python train.py --activation="tanh_gelu" --init="uniform" --lr_mult_up=1.46 --lr_head=0.00339 --schedule="wsd" --decay_fraction=0.573
Each number is 500 + 40 x the weight over its row's rms, rounded and kept within 0 to 999. Layers, rows and columns count from 0. Numbers have three digits each. The size before them is the row's rms in percent of the matrix's.

# layer 14 attention query, 448x448, rms 0.0681, rows 366-423, columns 112-223
108:485496524460535512527495504477439502513480469452528547471487504467507528542556464415553451459540519491462436479513541488532493469467430523532605493473526476532471468509554510514439516535470516516574510536526535504479487512538535455472568445490532543541555510495506465570538465473547487488500501521484512430457472536549530497531502475505
094:485573582505565513450483507502493505435460537538525465438441529532492476458510508499464459529455473480514453605559463514437522492478538519459491527566497485469491554431457522483535502462518542508524470527508577495416440526511461495487509492515484475442499461456505519543508534522493521439524525498489449540511499429528569524459451495399
108:544485480439526476480500572478531469565449507494473510542499476528481506519428476494476449599481548536502497503568451487374501422501461443461498433533524461453478469579484500563442475473525460450491534491564447450457412514542477526551485522481465483461543540506506500498445489488548438473526479473538558451483556507579430513445499480510
110:519483500453517531500458456550510501475444491466480474462527441462492526454456516535506502529523467399465497517485483506544498550463497446535463525537570422466501469520497511493545491511514504535509509517536529467453517579511471535572484426550496470492473517392482455496506409504438474488444455509397499516513457471460447556490440544475
110:526535552517454515523429526560496476507493541537495533519475529413492524491494501493522492512488471567414534525544444540468436477429476526471482476485508516551461507502481424382447471512505542482526508432462446480507556510534515482511457476555508490593482561480564445481440512452506516524445429601520525491433542557459474503435502484545
112:463468547510449492542466550465548470484472401469526490494527475486531535504476476518436454607505559548511543536527506494553564541456514468519512500481462532434492465489548489475519483527369438472477560481597512487467511461523543500497489461563485531510456421477592542512473510476542466529562525512588429473510534521508455443543430460486
105:577503468535507451482516489496473475405466507512514512447534520511465534508524593491521531514503480478531462452536567503493512518471531524497527506542554571565448498484445465482504447491425518558440480560475506483494427490479485471473427455544520510494536508462539478485545460462478530582574518498561514517491550476468509548478511483513
096:479533575500469506488425511513501530471486535511498542478475540556517551555449492512502482410473512432469502467492514533573484453544429523535513441522447468492558522480470477503497459477434516457513511461515455557493473447526560522471554473515479590594485538518533512434446504493536500490405489530480549467495471439531615476546505531550
123:517504597529542482541556489529427448462472458451470409483536453480478527399441490460456436539449545519524516438464526475545481507562486545499426493517516549496562498513477523478512508505619431534461515501554482520503541520485459434428550506494521542527488495425429524445530467581474465483490483522489591475521452539552459535498472470494
113:550448437479569472524524542524535563479485544525421474440511467575513496465497510497573445495470557472543537507498461419467495462609507466440519534492520491560503484530535497534482477480436559495463505576485511469555430475528444528410535492519422528509521555540512539518557484555553489455562510445581497514490492455511457565537468522511
113:453459562495543524434482516558540493535482452445474459537484560533461500504532569602471488504475505507508564512547495388450553502598464482508522512453519513541491462497439494516478562501556569498519514438519506445464555550565476564482466535461430456419491509476546542471523556494510523458421466526460424479486516514589440520500506462557
119:475476473420622529533559504527461467482505434533553491462513503532468534506493558457387452518512519497512493550483488525550461472497467494484544453498425442463515441534508543517501445467265462521491463546521521467561454522418433502520465515536463473486419535507514567470434529521480466510474501477579409545493526530454517533494504471476
123:478496536531481504511564390503470503550480567497486577442540390518500503503566517529529506413545493431509499561492547485540576451560501480450490610507520529490495483455462607508552484512501516449490469516454502590459471479510560550477432519499512533570454516531522485541461481497475471455443473476482411555532454480495483495507514508557
114:607492512540496531483532454532458618515469547529463547530541449542508543523538580447507462520460533464533497490521475547532476545519494417512607481521489503487503576501495482536559456520467441530545539477531554466522481533525547522407446460451450505510529524506513456482532478482489547526462489503540521479503474502488505415467474474496
117:498507447524459525519470474568485534510505506487501490475528452446484506560488579536545499508439525465471543394528418536555424460522397478385527545584537526494421493530508564532429521503515497504499506506526457508473450501496502475493551405558448561486515558489489494485464524456521509514511507536548540554446508458474477504448459524501
116:502504518452501500471423517504525496521509502481557438504479465464562498417465454492558580419479565529471512535482481533480466534381450492532545441514518493506427439507535524494472474464501469526527438440515506550530551487525550493419432545532470458528538462546586457544488510411508511483431492538497440515532497561455476473533533494542
130:425569525475451479515476478520574496481491501514512537498461586543495593521485493490507497460471478478492501533524488519537479477559514459527489533502427636482563505508553525560505466492518489499475516545527556506518471553548494537440449468535436557545414528548580545484516514530440489571515511470534512564488496496480493533512518505462
110:423552581484580535429532464497509504461428526555465540524509500498549483522457457445481477484503484518539543493507417500493501514532466496510487471577441475458480464521524471490504434505540440458477549490551444556489458488463517474473490503551450461549470533500447506490539487513521539489444508462481524469510560526546482514613473535456
067:474436542535500488505474476471498506436540461459496427488485537496552545452526536482511532582470505547522453479432530436481418572457539480435459463433456439416536424488584476484470497519579505463532520513562470532439391471506569541502561521555546490554534481538534486474501507544496546489501477482524495492481537493520472385476527548488
066:467586512499438545464543512496506528505509491384562470459537524502506525520509499503515461512453535504526510495535462500470501506452456476498541459460469472451471459543505516509446528543452557490463489503487480512497536497528514500462532547479462501475601556478561492508414372541496496508491517467452514460513482488454475555489462515506
066:499517502481549504475484518530501567467494553564473478486505457460513485451510497480476449487500511487484498490558496503514487548530551518506534495545481553446540559514481487499511443420425445601376461533462543504448470496509425475521547468479528504552516546488493467477488562530486504534496525488525490475470481499596534457546513417561
071:593500538547442524546540486478443548508501513523460492480495489488461516487529492444507520513502528445565489485504553482462499479550511573592500451490474537467504484515444522495522541417482544508417546602519493442535488434479475476464565532447508510472550497452512436480450550463503480510531468520490524512504407490536415463477524494570
072:476465516499470479512461417583516480535520501473419488529449538470482459537525505485475530470484492557515472531505465471493495576488472508559477616489440509483588508493489442446454532501529582495470518521455424449442598540505515527565488541479511594531510481537535529494550496527537526431546556535441548486478522421533517461451540458518
071:446487540523536470476471498479504482503491510468486494462477488548443515497509539497472529529518539456447514531444506475466527414539533458516497523521512479491488418481558560491527551443543518515508422515567527509550545459512426498565504555552505532537489525498471486488501462484448547502452486456539527415481548465492497516596536502473
071:516450538481466501528457479530535576501449470462492512465479415441494470469535557544496452476493507473530465475611462476466497497555447472471456434505443528463466511507529550520469467546533462459444458541418548449525492485493498532547574508498563517467464510396486522563560441564553517518505560440439502509543505453521510491414498521544
080:492438539531551548520497477483524504476475452489564476468534475479454556577515527485477448448491474532509523552533494476554495424475474462425488466469527512554516462505546447523468501563532545464489451490514638512532518482534437504500533549502499532468512527503439509502489455556537491440511531408465502508556491488446604481386610610503
075:511459529479446533521504550469504509547443414470500507512556519504475550577441490485489520468579535541511601512418478500478497452488469515460488511471478548462520537464482519483417545594550557477523539477536615487511525476566483533482550471468568558464489487544455543593451479513533470423434432518504486523561529468413500495448503529501
072:430558496472495491573436485455525505533486481441572489544443540472460569514474479508449483446513420521538506506542520525518526487455519498479475556550492460491503502562525518535479454517481540506536487461444596551435496448539455516435508547533487528513494509506479552460572514544538572484517493446425439502528535524452551478459564547485
083:521510438531498528467576405520509506452491525500474540513450517467558475445513496454498478480487506509531435462624481458485457538540509595549502498546431565499515570513460546465574392491537460508524533486449386512502469636487510511546546501507501462524468471448525508482491609525532546600508532558501424554448538522538409510510401476535
077:453455499462474534557504467420443490510533522509577494457454493544512496487407502475536525541528503541526525485478474485547540485512465535451538528489561541499592432432461479578459563584504569482540486526556557428427510386500503501423453432496378533519526492525506461532460455449461498450497424462470501509447492488490482458441499508466
077:495438421526514469516473539541425504476545533464402571503515458527428493501527549513557494519507499495551483486506508457451490537496519568501494521422439540533442450485515508499524471455533406455485505525435420505435452564459428485550511441555511493543472588542548504509517495514546528519526501515538543505572496505552520565475422498461
086:513533534450487549476526561445478527526455446546567498482495558566508569511485474595610487515546519516535494478425495473528560539483458433504579507490482483520544474476524506495457507584519530435485601572500594573476498420583475520481529506495559483481492537535462472547409427538524503462496549502453503472523433450416512566483459418561
086:482534449512474539449506517460576520527520485498456565496479493529487445496513462529518500467518461485464511539477492500540561524479531512491457471492523382504528489487516478506445571478580555485431549507500561504468491446543519552538538513416453454511496568483463397519425505417540518411471518501487527516468432505490566560466517484499
088:436449570488482435471460477477468482463506522531518449426563517524462508555471463457484526475510533500495531513470494490486494456542468539455482473541494494537504452485440513491509444505576570535508446510510575567435499470526481443423482545516427499488519484418515591501426504502488505460523451451550511538490470508546478495450512452545
086:487529504581516388513442463488566444501452467547566502480523445509504467518462508514600588571519493490553481536463614425448527559469454539481468535478537522457478515515515430498507541509496532513471488512497523488459418561535455476471512546544483474499508512536478539529558500556443430556480454504493537511528487544455501525522498494490
089:503576463391498501531452498494495519495489518487533462524502499553495491526488489487525468544434473551463442476498517464486504499549543481491546504488471517506539489500532513501437534513476522452411552451461518512425513535446496474529489562467542512491487467459491561479474527547489474481470556496454583510525475485479439443480499525561
097:524558527519512495496519531504523462525545496507470507580496500565540536484491518485591494539485478494523543539486520489468479535510445549478467521500440546478503474540488531591480526537544511516496461529499524513521465447494548445459511531428460525534529542485536561490438487463470571499468526502446511556448471499486550482478472483475
091:456437516491629539521488593532502520482468518537488563480482526465510480521455488529461484467484539473490507486548456485435495496518464497533535515525527567542470643472481500464470423506453536514519431525491465512503466466362458544545484451493441507544463493515459495503483489532508526550497542505516538489530500487522452492537427472477
111:424506519438480481550468605489450489460537488438406475481483496482505519482503447557484482482467428499481551546475447530492486513532519462539496524573483515509524547438478513482497637530545483508453502490540553524512578469442498499482436554448493471494533444557509504509423544450487478492510492455510468468466478592531522476530507462550
105:474532571492516518471488506559412513550562493530457546453478568494548526506524527538484458560469517465359501533445490577490450514532570458555523508494591539497507467503536453500496418495511511564524546501544488540461526482454532543461506483510520547582443585521492554471510535527519483505492499458495509538478521503439541462550480430538
111:455523509501463512425457458499480498551499523511509483553502358463541519488508515441485502508511492562600431500394434498510495562530464539497490474468419456481462499551518453454471538451534590500481506387511484532465489498477537524406483551505530570498499531461512483433475476580546540540487502577428493481512558485489493500488429504464
109:509461518520494456487562616491467490538492530448503502432527435523433565505459453497537417517512494537566480464546509487553469477484540563584458463486441464524511543513457442493527465530483611556438512443520495455479504441558585610504487458468500528507549495535468565519556488565469510486524460491446561533548501488543535446500507502499
103:512504478502571459450499494518506548476524432503507472489502444520537507485492416588525497441511489571559514536548523537459550486527555475491475523493549551508488505493505529499547572519280500494490489564456502596540469437480508541479513479491430538498524545552490526580514524597429457528472552486494486529452489463455457556511544551502
112:529418555508519477545495465432490518475531499532509449451489462530559540488461478467401462518509494461448520487507528432502519467462462514520534466457480456517544564497488509484508487463405508506511460426496456523468536465510460498458483565492542475455559513501513588436539469587520600486460498504423425489515436477495536481519466494473
112:458502504475611431456526578536510502554463471503475500508509475466433518497541555443485549470593442546482538506531508528526464460493430438516471508524528516535509512466506512550496544480520454542446496497502538438479505455551531400514522492555468525444492541492474493507533493490539511531507424506506492566444471481497495517479464473490
112:464525535540515552553560483504533562549526516524483555546448454455439473523494538484545433490457528527513464469542474519493481501511545510445418518519581401533544499558504487548450508518466531501529461429501521478466569497487445576484490496476526483545540488472515496498423432497493557492582497499519542432544480476492507449504532470477
111:460582459510498474485497485528518558503533494532510462494475516511485472432535477462516536555477528508571526517526530471580502473518552454485495493501536552476433452492525518471497531493474611431444497503497552436488465442478448543471475530499415587485516475587464577497576502368524482489513449504571514515491530565463521458499545494455
111:523522465518483482465472408475493442609493560504452411462554438442499491516510461532562523503488462501583436519483471518447570492524497515438569506436461510497517543553525460448493565530534429450547523470466520530483568548495399507481523479476493592499562468596467435463457540560552507507464494520501543527487501483511500475494513457525
109:507527518472595466504486551490521506526549473437466519491493497479488477574541585456469487451443499461381470438538507491485465495500521530505447498450516545499475537524460548520432578506514561501472497518555473559540526477483489479506465512513560532512540486556462555555473460622488499523525495574510414530504516435476522512486490565430
118:487526489513515522501488522565469552456461453449496523451452506546497469495550486424505524432482380481426549529505492474482571555490443483481567494457463501475490491420471539516563549499537483534484413537515491415544528533489494532502578493528495442526468474514577445541551509451387560465514571520485560538544564453551548462433451457511
071:540501481451514502505518489500571533551468518474485516460556457503485498513422582522516556439501467583527479525428539416523578426501454459530468529501572446509503459462534423540481464458485501500535500521446485458538516482561592475487484549528521468533485490510524494489488497567493519492566490460519469540475453505488572443504552493473
073:538464549459434478544499536529562474511483415505428465502487536558493484541420534553521532434522495448496491550517538474495496538504528519556463479504516558468486429482467478492494492491597496457532432464509422559527494507542513481507546532519491540526500480572523522507521448511581544541447508527496546544492533543472572477459511513505
071:545496514480523556485465461450483511533456537470533527499529557528500519515502498431513434476526458469520537480536489503435415520506521569564460458479567555594538488491511558525549548502505518532558538480554505529533486508476507486535546448524464509535485515518551469462455542437427483480466513462469561465539440490436422524538480439468
067:460489581469487437527499473498541570523533477493541547513560536537487445543476515443508552471470485495518545572509477480498548490458540460574434513458550440534507506460485436528508452532529628517529452539501500496474505476448509550490464436495444495481577534448528550530464518558504479493485518491487452523513520453410502482513457523497
066:549494491512457492532466486543513441512509562585419563568504443521492540458520509441498544505493451542476450569540511495509493504485537530547468496512458581500470538516497495496533540430480412494452512444464408560529419500456578527453445491502417509480522470478586509437487586455497548479501496514489556534438502476541524566514409450532
074:493435538502546488506529435485508499541531434504514494544492452515466509491573517552490462527446434518579526548585537527486521546513551506479489514503444521483502477425499497508448516544540477462524395530466516507512554445530494531451465504516553570477481532521524542583522526570560495476496507447482509474496437483526538426489526469522
076:566538461527533489509481520601511460455512571573452500517445498522528494470467464494561456570456500508460497482584525506541534565572481452504502404479507553519515597533467501486485496446468466494466507439463434432543494585504555474549533516539470494501486483452440475442506559462505498462542536579535452539478501492555466485538461490533
072:483464490557461500488482497572567535471558530482494556549518486463531508531485515450398483436438453536520458521589448516488579528495523521542501510508468490521508548543494430516436481509572458463525467542473498502440526550518465560514546485488489504497502470495497450470501542533532498477513554473481499549468480478485437465437515531465